Weights of a small GPT-style language model, trained from scratch on English Wikipedia.
Size: 10 layers, width 64, 2 heads of 32, MLP 256 GeGLU.
Architecture: RMSNorm before and after each block, rotary positions, tied embeddings, normalized queries and keys, capped logits.
Each number is 500 + 25 x the weight over the matrix's rms, rounded and kept within 0 to 999. Layers, rows and columns count from 0. Numbers have three digits each.

# layer 3 MLP down (transposed), 256x64, rms 0.0951, rows 156-227, columns 0-63
522475557513494485498507507483481490511481506544516475479507474495454447480537476540515543543465501468523482500505556461486509498517518464551490529526496494501454465534540514509473485518520500
531516518485522484454488487506507488498507508480518517465538516481510495494537535492508507519503504488506497490503462476468480522454474485493454524526488481492517465524496525484508498457478469
459473517530468446510494526468519518457532543489526530506489478529482531525532532515451478526520457503527506478521471503540518469478446503441500475514526492466466496488477496509470483520497494
476482486472446490490496468521522506426486475515505556505510479517519492528516496474461510483472511497452521488472504500481505507482472507506495527490477465487457494513515550480528505515489448
499498466496495524533493510500474506499500485509494479462525561495496465525474547551511529512507498531504517487484506509505522511520504511502470499508537524488427531496505505509498469448511516
481497523472509500524522504495514532504532473474473502464504471533483515486475509482475504492487504532515498500565520491488507486532508487525515492462497509538532537541505493489530517459439524
482482457477507556507494490510496538466502532489509514455455473499496517504515515486509495495466528526481562508515518505495498479495536522493529512519542499450507530435492511466510452476500529
508488494542499523523510475495499478495504482478451483476516509488518467513544429550496491445508471539466486514526525519507452501476503476487512459524494460483516487456516529493491495481517567
504517502506519477514489494548479482507490507515539478517495522530493545505533491496499489509482518508451508505535503513444543513489514462487491543507507483458533538511497520505534516506507508
502503524469501557518532499463509533477494469480469462514439505502507508495463483530508480512484465509481501517527508509490542501559497474494545509473514491517492498488532541515485498536500507
531493509540474557491519479500445518485472525493494529517515523515524489521504463506489428554479481485467509526524442527512496509502466503520536477481505515496452527486492494476502534521507483
513458471504511477468490502442543542517504431485513493472505533504494505549472447525461513517532497517524518499492485491508504506479494460461498509520506496461476507509487476507544511497511531
515494469506462472502496495481516507523502493447489499512486461489552483496462486490501489503482465536479524504511502544512498520548500558453493482476458483498536504495525512536518500523493490
558511479540489491498534490495457538508493493507475519507519473501507465497532470496511528516509470498525501530532534505476507538489517458553498477498534481494574493490530516523515502502472418
549507496509512517531469514508489469551504448508508518441492460473510534489487522471537512447532519472502529519479504489510490517518491481490522501484489535538523492487438513505524469472497543
510521480506448450506485489511480465503475490475505501507519461483516472507499513490526516461462507487470518511481488497523525493499508535473510498519530498459436498497506464460523469542484473
506536506474544509526501461501517537489545513474493497498512531521517533506493543518484467511510519531527510515514513527505502474500459540505480510522490458481505515492523444492507523495513472
484485516513521493503462472482462535481511527468528506471484477544492527477494495549459489469469478491481437479505473507499481466466498495488499455512472488520456524510449500491485513478536535
516500532502486482502504492501536477493492530498523435488513492532461503507532519484493488507460528482480492487483472524503493482519491554484511504488501530524503514492494519505488567523504473
504482496535534501538504493505509489522519508544497511527471504470482488513479487492517520443484477476490497517445433500537531454472504479478537515470448478528540518547505525516520457539541511
527488440502475478542486506512515512493522464524512491481460506515520489544510502501498527492512476527508499516500483503504496512512499508507527495486488504457507541469523546507507497530495486
491489451505519541518480532525461498478502491513489461491523512521475506506542507546478513554452479543485488453523468479482528448530544504521500499460499513516469537534508452522482479497523479
531473522508505515494475492497500550474473467531500481520500489520501485519498492495494509532464527467477514513480518506459542530503528511539513491503521489541510498476508514491526537521528498
509491472452504462512475552512457509463500476461549501527488463468475490534511479494459529502510517458457532515486454493505509470504506539451506493486513514511526512496519511524470463483487494
514501533525501481469489486466504475456528481489485486510523469491531503496489496516499459480465544466481495524508452515529521471508480470524497489458492496527498461502453512484556500458531516
470500478536487538482487481500487513499505435582482496537523536516524520508478468494496496470532500522526457442511516513507499486474464531481475484517513527549486508437494478507482460484554478
489480484496463483514507504492501496458531489489497518513484478501532497527501467490470547505504483479432515534488495462512483489500514496506536501507475532516484514485453545532498469515513430
516439526504510475508552504501472519529515522549507493487464483538438513496478511525488511535508496483466513469525480479491461517522535514539487533466490486502528515526512505496482516477474490
543481519505514507510488526532500539498491501536502442478518523479505544504486508505519523490494494471551482557496531539498479544464493449504484499493530541527496538535484510517482494496517541
511439474444536478503511523507491538493474482488518506523480519537520514529500489491468542518504497479546505517486454458525491522510468467499517505490524520510526504516456546501539465493509486
536509479505505490518497504499478486575515487494503518569556525458523515492516472522515485490505479491468507481452526463484521534491565544475470543492504541503497490511464499520497480449530511
450513486505511506516519531521542481526515465495524504515530518458505520503521512537489525527516514487513458488497507521508553520484499512507464479526488540476485540506522457492507487477518535
482469511499508497517511488487473477466481513473532526512480507445473465453507527533515466480506574461527508458504498523504504487482509517519486495534546503504490505549490493433500509503484548
504503506531479551527488481464499567506492509480511510525509510453461473461513486488501496501523504557522491519479527496507458521511498455498517549525454536488535523524489505504469489504552513
501500516518504495498459508498494547520500475534507508479485518503514518503498536522511508522508515498491467473493483548467503471460495512497487531535512514469531520469526512498508512502502541
565491512520467510508495481478472483523479537514494531481507469503522519496469475506502456546538489465497504465494449475477486473489544451474468554520454531480489505508513532490524512475558511
498513493514492476488501529538477519542455528485530474546518481534469460526497506566484488496511534534498500535450498499505469506495462513489553538480507521494469488487483504510485512544522514
548486516500485502510517508506480524504510558509506526558475527481524495501465510496508481519504517506541526480536507540512528508546500497512450502506519511490517525475466536489501490506514513
504548524516510503504477459514525499484483495553491502510486529556495463513520469480503558506517433464495534435492536502481499483540498512507475462519506463488511472478471527482532481501501516
549537532449499534494523491489515514547451510504463519470483488530462538491495472515496484528509484532491498480486505494474473502512499544472498519556517523503520497529498457472502499508472507
514550533531490505516516515461494504486511512518485475524499480500493495514532516500481477473471503492512499469518540517495511477515564487511496480509477530476506554498490491539494474520480500
529475495506515500486533495466471547512509459497538451523499463518452509463525517552478481551495507497504562495525481487516493521517474468458500497505466507534507493490462517481491521499531556
485494497514497495495504499473520540524523500518455505518519512545531497514513511506505545520501494511503562505490496518526503521510516439502452477481509466496465502522458507524529420507510526
518501461526464455484478507477518481523484480516502512525444556491495462497505523534525496481510510510573473508522532513503474437512549481507514518486534517478499509525534502496503486537506498
521508515520482470509516446524491515508526517509527551477519537539518479547498473544457511496491526519478522497477528517553504522515520491480479455510466503526503466533475524505521513479469493
455460459487498524504517473518498487521500532483547458520450491525491479485487438505479523494514495469483528419457487525506441528524506533489512537504473479509500525488498532531494507491469494
467560465461445521543483470470498488512542498510492543512470467519508474493480498489481487460485532487494513497522503519459544511502518498525514450519452532531533518509478523484533514494479495
482474522490455526496503487536512489495515467506451545499478507488498537462548482509497534482477479476471493519496524520448548503440499497471487508547499537509533491519491491536499506489545519
494543495512477512515516518499521514510503501475529521499472500523452582499483510543516469489494516452554455515551477503500490491484462472469521535532535490469503567500555481550519539469490509
532485546508524531504476491481506507489496504532503460510515506519520537508473452504454515499488491505434469534527538524470503511485444475527505492501481502505487500524519527468471525507456524
497500512536464516515502502471533498507492487513504493436528536518476513507466534480557528526503528502491509473517487520536520516463475505492476523504538496482488507523509486503502527514520525
527498514502528467486545541465478460507538543515538483542459506453477498518449479495468493492477472492501538495520502497487487517493481456511485513556502491503501449502514475513493458463486549
538529476499533510517484481519463507460491502501503501523500477525513523510485444502470519490446500479444516505463509490503437508500504470513489487469481471491513519510478553511490507498494476
516533539473509539504494477489506522493472511500514509514488491465540519520494474495477506523443474540472436519530464462545513433503536511432460498486504515515481514510546503509522503513519491
553512494511503502503500550495519504502535487475486473494521525499490479481488496500513436524545475449505511457460563507502487517498502503513461530509487510492499521484471520542449475473539519
515504451513497515510497488515487471467506443489460470512527505520519521506532520522487496533535525513519491494513541477521511486479529522528467470472480506504483497522476461505504525485499456
547500497498535523507493447474496497497514456497507524542530469483508478497513482509512491532487473472459501525495490478523481514481460514507480531495488467509484467488487482451508543504490502
461481488460531490492503527488539526471501450541510488514472488477458491527505472537465512520499508528485459488520495517465502578520531483536474505493503512504468474495460491513489513523502480
466524533483508514497512497495479521500495501499451485496503457523492473528515517460502500456487515487498473517494521488506517458507498495532509490496476515476481501521506465508505464521502476
473479535482490506511504445476483466477510566526544507566537525537493489516511503517522483490521477541465488476475526492515474493500502491471503501470464535514509483564501483515498526489503509
491499492548505447558561517498521504448519524477500515504468519506521470500483484489478494476449509528515475553513514473503487458553513491531500471518478485465465494519507486486546547477501494
502538479480521553509475518541496516504523488499493469553539485449496461499476520510530503549472503496475554534470483536499542498492537509517506543525488511512520549527542457485532484490520520
480456531493486484513469476490505465448526523493496552491498512513507543474560490456522479490513489514502502491539502537473484498468460519510439478553495482502516515493496507525508505506530542
494560471506505483468503509529502519488529503445489506442507495484531505489478441511533502501467472514515568555446527519532485466494478494491472521475540531539501461508482486480521490536487522
472522543438489520485479538493469492495498478514487477502536508484496459452450510524510525446502507495535498500507496530495518500521481467460448479533537495529489448477475429511535478504490544
520539496505441514514502459434511480478472498524496490470469484477517509520528510526498508514512483484478491538497466464549497504563460494498519453540503493515502492528489437495483477507493477
485452558485480502519548469534463430554456518476525539523483471509466490531505525527474546525528470450481460463547540540510497504478496499532506495517487495504494514536496506452497516490480509
464518484481538532507484478516539503535538511495529520504499500504497496498460500522480494528498509463533517515479474498487511525481479520486513503542503480482513537433499478491520529471444516
534487491501475483468514480488526479512484500498509540535510513505509488518490515494488483499494505426509514505489497515491518474471460491467458494499522526537459453485527498477493525511483489
480477507521519485542451469530481460488481487499487503499500481458531514486577481509458468517482441502461519488503499465449518523493496495494491456524465483457528487539498512495522500509516497
499516465522517494549474497479517470522534499536503485442495529532487495517475497479542516544490473518463502545532480468523503541472508518492422526501485493508499503458461486529485543461462529
509487519549477522477527541496539512494533526509483517522520504513474480481494491506533470487522499524510485476533521532485509494483484506475458493525539464507521503536468471510530529511449493
# layer 3 MLP gate, 256x64, rms 0.211, rows 157-227, columns 0-63
470486516502479513536515511489479511503548539527498509502513545495483482505515561485475516505457487496505502559516504529522488484500487501517522514454493475464476491489508512549506485482494449
544531498488497520515502499552466517491471496501508480525519511491492482528505450486518487477486477501486503485479561484472435491542522501497453500535460482591518476498475495494525538507513498
501532513519533496484525505512454507485518530476505497523489518474507477506476437508501474456479550511453508482507522483517495497535501450532467480493507459522481451543486496459519522535442514
477445525509484507488531492544481535486490480497489516484507481534531488470513502518482480492507540468486513535511490522469518492488496512490491478525450538469520475452497524517543533527482493
475482497529476515478489527529518522529526497436504478482491530466500525490491525519561514475532499450485487499507513508508492524530474504485447515476519512476500507501493512480504450531563479
477488522502517487497491511496494503484535528497491510451477485497511467507480512519488478452483505520488476494484474499519511494480467509511504486528498508464508519446497567561469525480497502
484508514539501489469466509519492484477494482546503512475538533517552476451477480526462456493512461475516510530502438486519465449527512494471489471480533472493443510492508472489526516460498516
470492483458452501495476489491525515522499477483500495517464474467481500468512537517486477521506530458550492522476512513551490522516487487542496506500518555514461477479519529524508497506486500
527548510496525532517535520491530462499521497524508555499475479482472470492484525481493478494523495480453472482491502494464478496549490454512483492499505542542493493530483529544493532498490518
502482528483511521476510506541484496486507536508533494481551527519471491527484491517494478463470495467514538521515477492511494465459503524543512477461468552490482514484479474491497477509489490
484506471491499523459512482485585507498472471483523504477503530485515516524495464535472511523493483524495492496540479535487502514509555472489469559511505497449482492511527502459559519523535501
516500557528491530500542509518492480490530509574544501503475536483495486504492486485546473508504521491527448481470512460503496459494503466533471552500510504540515494496495484472478504527474520
502506512534514455499530512514500532474482450501489522533491531486492526472523529513554520501498517482499484516501513505481501484466534473499500459470525519508502480507551507528556536441466463
497470496498465534505540507509511554481487490482477555473480449495478444487555506521465502506493501462467510483478515499481497471519508502454500489510520489485500513504469541523517523419517492
544469549445504501508473487488494489522519516519492494494485529492497490480498515471508511478458487490581478509513480491477509536451522529514494488521548528467454494506514519500504479480520537
484496440485475456529515475502495509499561485469473494498483484517499547506510463524513494488498501484463546534500523515489525515543493499513500519498510472474503497472547502496499522482528502
469523537531550505494500500508456511494457515515495496476472495519492489471490492538527500470494510480530468462538479491532492468456528508526509509494478479509475487512422504507526547491502503
525492488499529518537520466511504524468485507540539529550488535488499467470500479481505480450508497488475504485483477509520492480495498502517480532505524544499484518562496478503455534468515506
508488469467515506520484508450501485536495477455493525485519475505472497473502515535547486511514478457444537536517488494489498482514549487522493481532471498526505493493471471498544495470439502
526491468499504492528482493517502526498516448506482493520482543499516494512480491516521487539525485494518498487545504534514517486503495494491525467516506503495482525475498551504490520496514570
490496514508502464460474463478527503542488479466473523528469505495472500506511519525531525485482526457502500506527528490495486562510455471504475474506514511476466464517500476486519500483537531
469538504474504480544482492475502466485547533480476496499516508499473522496500474503486516488532477520526457463493521514556458490484496490478465464505473520468471515514501491484493496542445501
520491473487456511492495503483512508524499500521505502539520490465477493495546426533488507511500479532516485515479534513485454509496528478522525508509482476564496471518482522445502486524483510
535481480483450469480514482496561494486482501497460476484472514491497537545457545523477537502519480504505474478477523521508501535535483499506516552461479494493519490497472517523512483549535504
466416533513521501439442440518510463511481452518475501497494524530498534525470492465503509501467513503511517508532497511488480504483512482488526517503452484503493478474506496507494477503499517
508519493463490493501486481513490551518479488494493473521502557518471520484507484564541508485481523485541490578503481497504545494501504466537496527514542521465501512465530497498537474486523526
519511469479535510498483466535476502505469432530488460507488482551526533494507490493489445494435471473520500538505488543507477491483537533458491495471481516503474518533494523487492519495503486
505487512483520495501514521492506480567532527503497498496474521494529497548514457522485507531505509473503485445473499551533485511434546516552483503495498527496421500516480481489510479562510506
517437500472527472481517484493477530495472513509499483457480511505513472512534492561538567481469475468543477504512500472517508534501531522502517501509521450491475486504448495535519482504495521
465484535509471471470525492500512480453476486450479466479458489523470455520494531485488504514503504514526518517552478527519485475479469479511456484484540475504517507492513494446506502536490488
479475492501533475518471480496533539496520485470466520502475557490474493462467483541481506504519557523495500482513512510510479485475538495476473508482478484461500509497529487543536480552516464
515507513508535491531539527522463474500488510482514521483529530460516478501507479550508489489483532496516487504522537501562505551499494488526522488529510479494434499554482489455470533518517525
549490517519469534478501495481471549494515473478464523523497525449497512455535480492501491477531523528520501476456532450515493515475512495497465529510472521509498462520472494517515512494547463
472505482513496476529478527470494544476514500506541510516503516482544506498523506500487485505510518477541460496474482545499521454482493496503497519569466525472500480477536545507484471507516528
501523508503478482527479519493517494476488501477490518478498488451466480549534547484529478447508520517513510498454501492535515491498469459527504470498503524513491475549517490547485486465513511
531493510484500507514489506533530496443539440505464532517457507491539489494514516498519509532504463475522494491507501530489549482526529503524486481512458472567521528494517497498497491486518472
511495516458517495488500495489480520476530487520500527515476527491508496510463474457460513477512501500522530494450502512478487516508477527503480544528542475481472520484457488452464454473482499
529482515484490451509491492495500551516473530506512492464521489532500479458511497459464481509479529514497533483547532534514481511489528508485463519475541486490537526528506534458538545461477507
470484496522522485541471466504513478462516486509482487529521502485523461493480520506519495500470515457505510508478508504528477502469536474556506476501462525497473540481481541543505500496472479
544502516528533476524488494488501482513507528530493444509479498481518482520527523479504514495499502537479535490505491497499525461488558497483491496514470530518492533484507525499469505530465475
524520510493499482499518505529532483545528535467493514461485518488513475551505471446513511483498490492522504491505499466453522492479509501524525544512488496509487499517530480468535464498472485
506518504508479514449494518544508478430488487494535507496472477478515513513457465473444446488515483508500504476501481534514515497529483518494498519494500501519546488496549521476477551483508489
522519545513468542510464507486500515488478475484498457471538507563482529504500467535495498496471545526558502513506507527489470490476538464525498506483512485481459469461479497522543501517466534
489504520503486494504469522525508474482496502520499496510486460496475493492530553490530504537492492472534487518505486499494500467511502475494486583508463492497428555473490487477464499504498490
483502533534499523506516463509514483518482465532515436455547504474509512532522505521501485470479483513561544497473484503551462539445529502543478551485480497534502496491479465545499447475488498
503470531507563518495493504550485526466458472434526496464513518501494537480509493490523521528488503536526476529516523476523494462513498517488473535509523458504456483485514489510521537513534514
501524502516481494475525489497572485468524547464532482515514494546533473499459504505488487511486504495536523502529468485529503483501510481519511499461506473530497517471525522514537452515488434
483477525509486481452500478486493498513501455551515476450500509517516481531506511504486506483505479542471544486489510512510532498503533476529454525507489476505502508521472500412470513468466502
484557448490485452528543524500508505450529489501474511507474492478533438517489567490503474498480480500532499465482491520516498485487536503484476465493528484492498517474505495525512537499547457
503490499473508513490482475526482500471481540507493521543460491476505492507539491528468484451513515472492468508451508513479513471509485486535514505522513512518546490483518558488500497503471454
467518508513502520424492509540481523479459459498487511461511509494453499489501504446550503444499522511484503528523509505500502461545550497460492512504492489490487493554511506483451554546536527
528478468459552507521538521476511519517492532449513458534505492520522496470501478484488471523477490478479490462518516519487462517523471462553535491497521504532490532526473513448497501497519477
454490538478477490477454514486453506487499500470526512508465512516520462533486510503520504540524486536513457491468527472463508493512492451465520524484503523492509487489515468532508545472506525
499496478512485512573474525516510536517514506512474518526551519498530469500490470509489475479508497503490507457464545515514473449492505540513510534514482511500494479456493507497483515526540495
489477477536502539497488513547504523487512476475501480537482487518491479544496513500496517484525522494495507545504492495516514483524499513503489476497516473543512502504488475537559559483525460
471494516489499478476533494485492462504505492492517462523473542478535473537541505462455501491493504516522503496504483492514456507491518508508501525502458519478506530541522473444498512507479496
487450537523480504507500522500518534510470464540489497485478482480450534502472495501484488500549513475476527508520531504483446527463494461490527482529471490508492524465530485504453570456479484
512472477530482484531477491498514473493509491479512516498482514467496519490469492533508497538499491478523541468526502522475497528459531504480441520522523499511547496477500538494534517498476520
502551502525486527499489557486532486458514535525506477470497511481533508444482494502524495492507539466504495495512496555500528500521515483473465548493529523462489488498529478470482484460524504
479524485520482454503542509490496502479495513459501461480517498486470425501520506483490543461484549521500452559505484523508527509521481523516500450487496505470504458497532504517507531481493489
533493500488495511439492474491480524489550540449516518545471463506527470492482533510538534497496489500505501524484515483483516513489534500560498540562533521479509532484511509458493510467559508
525528475541521505517527499547507515489505498496477464502511518474475500459528513526477530508513525482550521461517487489476538490488511485485466529520525453535453455524508503462523500548471479
458550506473500512511517487539501493496468479473477519489504501449452477499539451515511524518500496498521537520471521521473508487468480512496466532495497544537505443507497474499544491517514521
495497472499505495506483526512471511448487494483484512468513481460484481486489506473535472530496480497538494501483540510507522458464521483457527503515485523500539499497504472464516465507605435
515491505498489539520529557510560475549484492470511505496522549481512505497491528451472499468466523519516498446515529544469466502456495511548505535474518563497490482510502532504523526499524499
511506458535474486483490522534469485452527501515509512453489514490508514515471538496507518481462505488517494501458492477483463496504446529517479561500500490502434484446552433521545496504528470
467540509517503503549485509465497510510486509519541516503516495531487536481440499491527486488512490473529531496460510530546429512477526527507468496500486490474497498456514452519506475512475536
510490464502506513557477548480500491468521465520463511500523529508535478522520476490462516499492471509483515503519465501509529507535511531530493519517521515511500479508485495531498526512526488
467474516488516495470479471468520495464448473494533548492482472480500517556498500515516490488442526500524470473502506524499453499520501507544499495506549490478465464517513538507531531525515491
482484508476506478479519497493511493479516495482513503501508496471496473521540466498498524454490484492529504510488518519514491467524482546454515461540470505516536518468514524466540490441484439
510476488505492476448494521544534502522561484496522482532535549531491482490509509470505531506522496534486500493519505529512516513478507511480464533488534525467493540511458511550494492473495522
# layer 3 MLP up, 256x64, rms 0.211, rows 157-227, columns 0-63
486492507518460517497508521482490507502530477516488515514458479506499517491482492518515506473505493541456501501508514517497540495546503488505523473464525516512506495475487481485494530533546516
552520502496495498461515509537477506537498546527493484509496441526496485555464501466488456505510525522469469505480530475486539476497496526484478540504526466497525459542520467493510552536550514
513491495530505512540458549508475507572469505491522467492499562497508493554527486513529495527522458448532477552496506507486505513479515474487528533530495510528525534482471500523509474504513507
463490514519494504469484495515507457497470451520473510546483470488499524473522421492503495505496484481483523512504477471516465508469492499489531484523460503507486465515479499519497515505497481
470512518485501539502505507522513486491454524495490469484498510489531534479507489512507509515538478459485512547488491482488487548516518492492452496503479524506531530444532518513472498510541470
520486547490530490520463485499466449538506471513523515525527523468533457502490486540513492516505509475483464487488448488508469537451497478483532501489487525486503496552488485535500520495515473
479523480480502482496476536502484530521510507530500494556510478492474491515428543523534489557449516512536503479492464468504555506476500519492490536486498506508501454522503473504506501526483461
467458485495510496501511527492519504508501497513492510489487472469513481526493518499473475518525479496563505492467542476544483478524538523497491467472501521524466480468491478462477498492499506
505497473530472480515491493559508508485489519530544486493545516547488483529534503472522515496482519497525468510484478503512487502477521549473469500522492516476496507530503480495488500467483491
497498506505501486503493498494533498492472496466522490539480460506489528531496533465537507455488526492525533469494468506456501453515515486463491490513491500476500471495535505561517508483505480
532505462491488490490507519513444496515520559528489499516555505529481493472503547507514502509481470460502496524464509457554467518446506500542483461525483526502502478512564511505484464489489491
516465519479521550493521532528529509477483539505506484512519531508491538536491524515467533509527539489511498485512521444473512509456506467533508531535538543501466526500496470504499504487519494
504467439508513512503502512488493505482500456482559515525501505511523514459478533479525463459472500485487484496475470517486539490492487465464465509492504501479513539530541501454527498508504546
458462496484521511510508557480482475485521511485518503498481515503480507519487482537515479550495484565475500492537494491520532525480499523535497501512529500482438484445529484492512519549483498
520508534508512542492528480481509535479536504527494465500514521499502506473499531527484524482534509527546495486485480522487475517496469489520530511477466479537529511524496527539509515506494473
509501502497484501480557521489498473500475476510499504499497498445501492523485502509517485488536471461500506482483483472532468500515552477486500498498503529509494470521548527470492475503457526
497452499502496514506527540488500501511514499514479467489560473492508504497471524477511488478480533543459516522509510504484515571489463508509491553466499527526526490492526487532498519515449472
486490508488514481502468546503487528475514479498512582520477486487519456454486492520477508505486503529543496505510554513492480499526498492508518471521475487498524480478475486517514459482493498
473497486484442484498500452533522511508473485503499485491507492530477505564525512519491488550511502545517476511489503500488547516484465536492481514500499542491507509443531509470481545468515514
502533534512513493473484525484478488511473516475480519542505507498502480463467461513524448521472517479491507492494516516499482481513505506498478466498514465539460459500481456486507513453499533
555529496529498480485506540527505487504535481519504517527476528483453447543543545545518522502483489524550485491512501503558507541542477512514462494473531537458468462542530507485472498517527542
462484461480517496509510500506469453501522504477515459528499539484510490486506514508479492530538472502510493492525502473526461485513511501469472534479515509495474499501492540500488514474515496
504520504498476493484484507508478489522447481564493513486505548501448509501500515523493535500472488543511477475445487493513493536551501506488512529530472507536502475540501503503512464485496495
476539496502529496518515509500496508543475535450514481501486492521488502504528515480494550486523486497538516504495469476469491532471525525539503512532551514489458555526546527509494511502459484
504506472488522470494523461537494489484512481492533510532533532483480502490494495547529511476503475453488512521544526498535499511494512458492558470464499491530486519568498519478537486523535508
495521520504510497472454486484465512497466486497521475508518509480474482469513523518517452478503549542572471482501481532502462503519491489477494520460513500457507458499557451489509525529503504
520540462505516524480481473498523506490464485479513490543532441518558516487482484490497483490467510450502501546465505544480535474499484508474490454481461506505456509523505489486502485502498504
488509473451512445474519490472497525476502504489526523497491530579466492518468469441497513477508488493460486459491458469498529486542486513524528494496457443469533511471501508509500478511479513
492481516510502529488523498502522542465546497494468512506460492475497556489491491520574471537486507489430467470510521534502468480517484501515477522504515453460486485533523498486502492508523444
519518508472519521480529475499513505449465500469500479473471493512482475499505508554508550541489502506509555517507470502474494468464485489475461506513511498488588516458482475520516535545423495
527470475506518487488499467504488523508502540513457507517512480513471458481525448460512522466475487539535548505516469465488448470503544455522525490465501480508514466536505511494528474480482452
520514527494448492508473479513532553529489464525484484460476511509483532500487513536482514517517470473481505477497454508489475540433500560492485521527526522543522541479520554576510531530509479
486470486493528508454506499503522489494495457494492493470509449518517485530533479560527490510489481541566496521483529478500531517504455435508542467489517492501526527511511520478474513561477542
526484500474514494531519517512526498509503493501491486505532492519487496538477451500516508512482471502563536515509501477550474542499531480496480469468538467517479451537482496501494457482512512
463528467461523493467511519571492527476489475523480532490475542496473495526516543453478481482494528516538459510452501523524494529519429529533519512479461503471505504489489477500517501513515491
461482470472496513514517464479540513485480465522457517457481490484496505513518527493511486536504492445495520475523519550449462473508483504493448465494511478518491507476465516508498504456504500
440526505519483516463506516518496509522532416445495494485532516487484504508537480500482509466494479516483496495482499452500485464480525499506516494483522515512505500521488491485498474512465479
460509438508478475536541506500517492526508527480515485524533497471478535514480534469517463481507518438466470549534493512492470490492514469465466504496525504508481493507489480523526471551545498
488441501536524503514453453515494532495496481518504493515510471515493477450497524492515482512551511475498496491495510503493510513513516471531494491467468469485482466465533556527500529498459506
519460474491486508500464535510518484520474501506518511484499538494504490478458494509541524511527534488482512526503482463521488522494460478479516536503547478489481451498496526474493526491482500
499497461494518497536482465505541519521472489509484529517493488498513493505516465527498475528507437468483485502544501436450509490497551471510513497524463499533469501503538467440517457510522492
500535511500504507511476493504455461474459485469506486506473478466464470532499520491510472447522481485524489525496534474508476510480471531479570509509476502535513491507525528510481544505468480
467507535533538527540492458514480494548489506495456518419542486458527509512499464510487509512503481471476479472490499544494454515485546521511489484541486511506490490518496481495482526507501527
516485432493507463517487523507501462461455485504520488539512505489481519492518510481509516518514482487488482512489464457468477536536482458522559480477546513534483507481518503507505507481576516
493544489523533528503490492491467508477522472526470503509496479507511507514488533490522486509515490505518514545499493514513518459468515439511494463426464511509529457495493488450517454535515504
516493508490573531475508513553498534496471504503532516460544541487529533540507469506523501502520490525518477531498488512480506474554474507503564511478487468493508458479493517540464518509504499
526525485497533495485536521463494503483522490451474499489498491482479498517473517477487513527458542533496495451500481473531541506496471525528528488478519474460487504486505536457471516513473475
471507589511447498450428498470462499510475477531515519528497517524527504475475491512502519509526438539460531500441512481500513473471502504474482465513453487423528545500492531445533525499497476
462493467477502489460507541493495498515473488467457571500483505493501476514543527533511479530527523496540548453494485491527493487540542515470493493502490470480535462486469469525489496510510506
501466471527513495446480524561462499472520509481492518540484491535520465511523487515478488512501483513493490539492505449482480495493533489507502485494494508518516502503473501490478462515496471
488534495533496502537478503496453488486455497471462505472578487522546512469522510487478465501520516528478513503524505515513510434500517471492476484461501481495450557470481483511513527483477509
453453510490490501542488509529512493512495502498488510504525506496475491474503485538544498526556517534552514533533494520502508490480530512513465517533487516491498479479539459468484494525530499
517479495538486478481506491496533501520513474499478532486462513511463446453498488481483552499509524517510512439502495525474566532500461496548496485505516492483506455491482506493459507489516540
485506565470474476506509492503501521510520517518548555494501497497455499513485511513489565472447478536526508531516486531470468473495532509499542513517512504479495463536496504487510496481499527
521485485503493484496474493484509526526521534493553535508463484452484448519470476481524496477482488508487523504494482486470480517509473453472511511512515502482475513455499493493509464482485513
468496500511470505497522526541476519484489555483480474476494548509490508486501497531513475455514479477520517492548535493479493490521510475475493451527538537489492523513528490521492492508489521
523510489533474455500492497493490503539485568520464507519534485531499504498480519508517500516492479439521482505513510511497529475496488467427537492527426488477506508515495521494484471502492484
541491472517475484518501490489559481478524503536537510498489527475471537499473496508491479528531503512484502474515470523464513538481499511485497491491517488529513498495474544497511532500500502
521508495498481514516508529491533514476544452453509513480490501476501517470513490504462511537445503464493476515538505480508507462477505511498484523517539497505500499537473498450504507497538513
524479505472509507462476478491496510537499445522489499508497487470499524515476510519537470485527510465503514494461469539479505500486548529522488511512532554515465480455467471552488519462533461
472443509510489484488504508499498499546529525564535497493451493506484497517500548522471489445453541531528481494508543494525471512478455535512485487511500491506446485514482510492547541517468452
542516457543517527485533492484494508521517512521496474524517486527501458492513512493477517486487485484517512505491546511522481510539543468508532454528460474551567490490461561498482485504507451
559472493513491486517499515473494493483533529461526468481528473546565491534465479501468452445518504507447453506526491479493494474535520510492491486490537520503471529475530485503461519497496482
542443515438503469526498502484468484525534547506482468502508512466509501471446514519505481510554492486512455512483502491520536469511526464478478489484481441509503473492506470482469537458441555
519470528531534498503532479483538464555482449474514516474524487489506511467488488461489467455474524529514497476526478488444509502440493530516474581470505525488514477486494512526555509519509494
518461459490531483480460501451480589525524516511512469455509498471501466494490486524549484503537517505470504567506510478529511503478525535488505532513490536479486498486516498466496489512454493
504505515529492504462524514469463495500468469538464486458531501502519525487517492488511491480486504505496472491486466505556459488505530491517484515451484512463478486547457500493475509528530473
495514516492515519491446511490495531475519511514498451478519472473486533476522467489506508479513510564497524518499502493512479530517525537510553501508495455487481554523465504493537476480520464
521544511500500520477529488505543494550492493523490513489468501516481471515486533450482470451498541452503488522513512478528471510500468494488475495474495490490489514509506436541483501518535488
499504517513506482469455542537532467476542454505522499497494521526453497522503526527498510530518514477463507445548507520487530486549539455550505488498489505490479478485481506489532524543529487
473474509498507482506496490499482512526464480477498539498490510490500537507484489509511550514466486503493496518505490457503521507502534493554528502477493539517469477473514527466489449494532503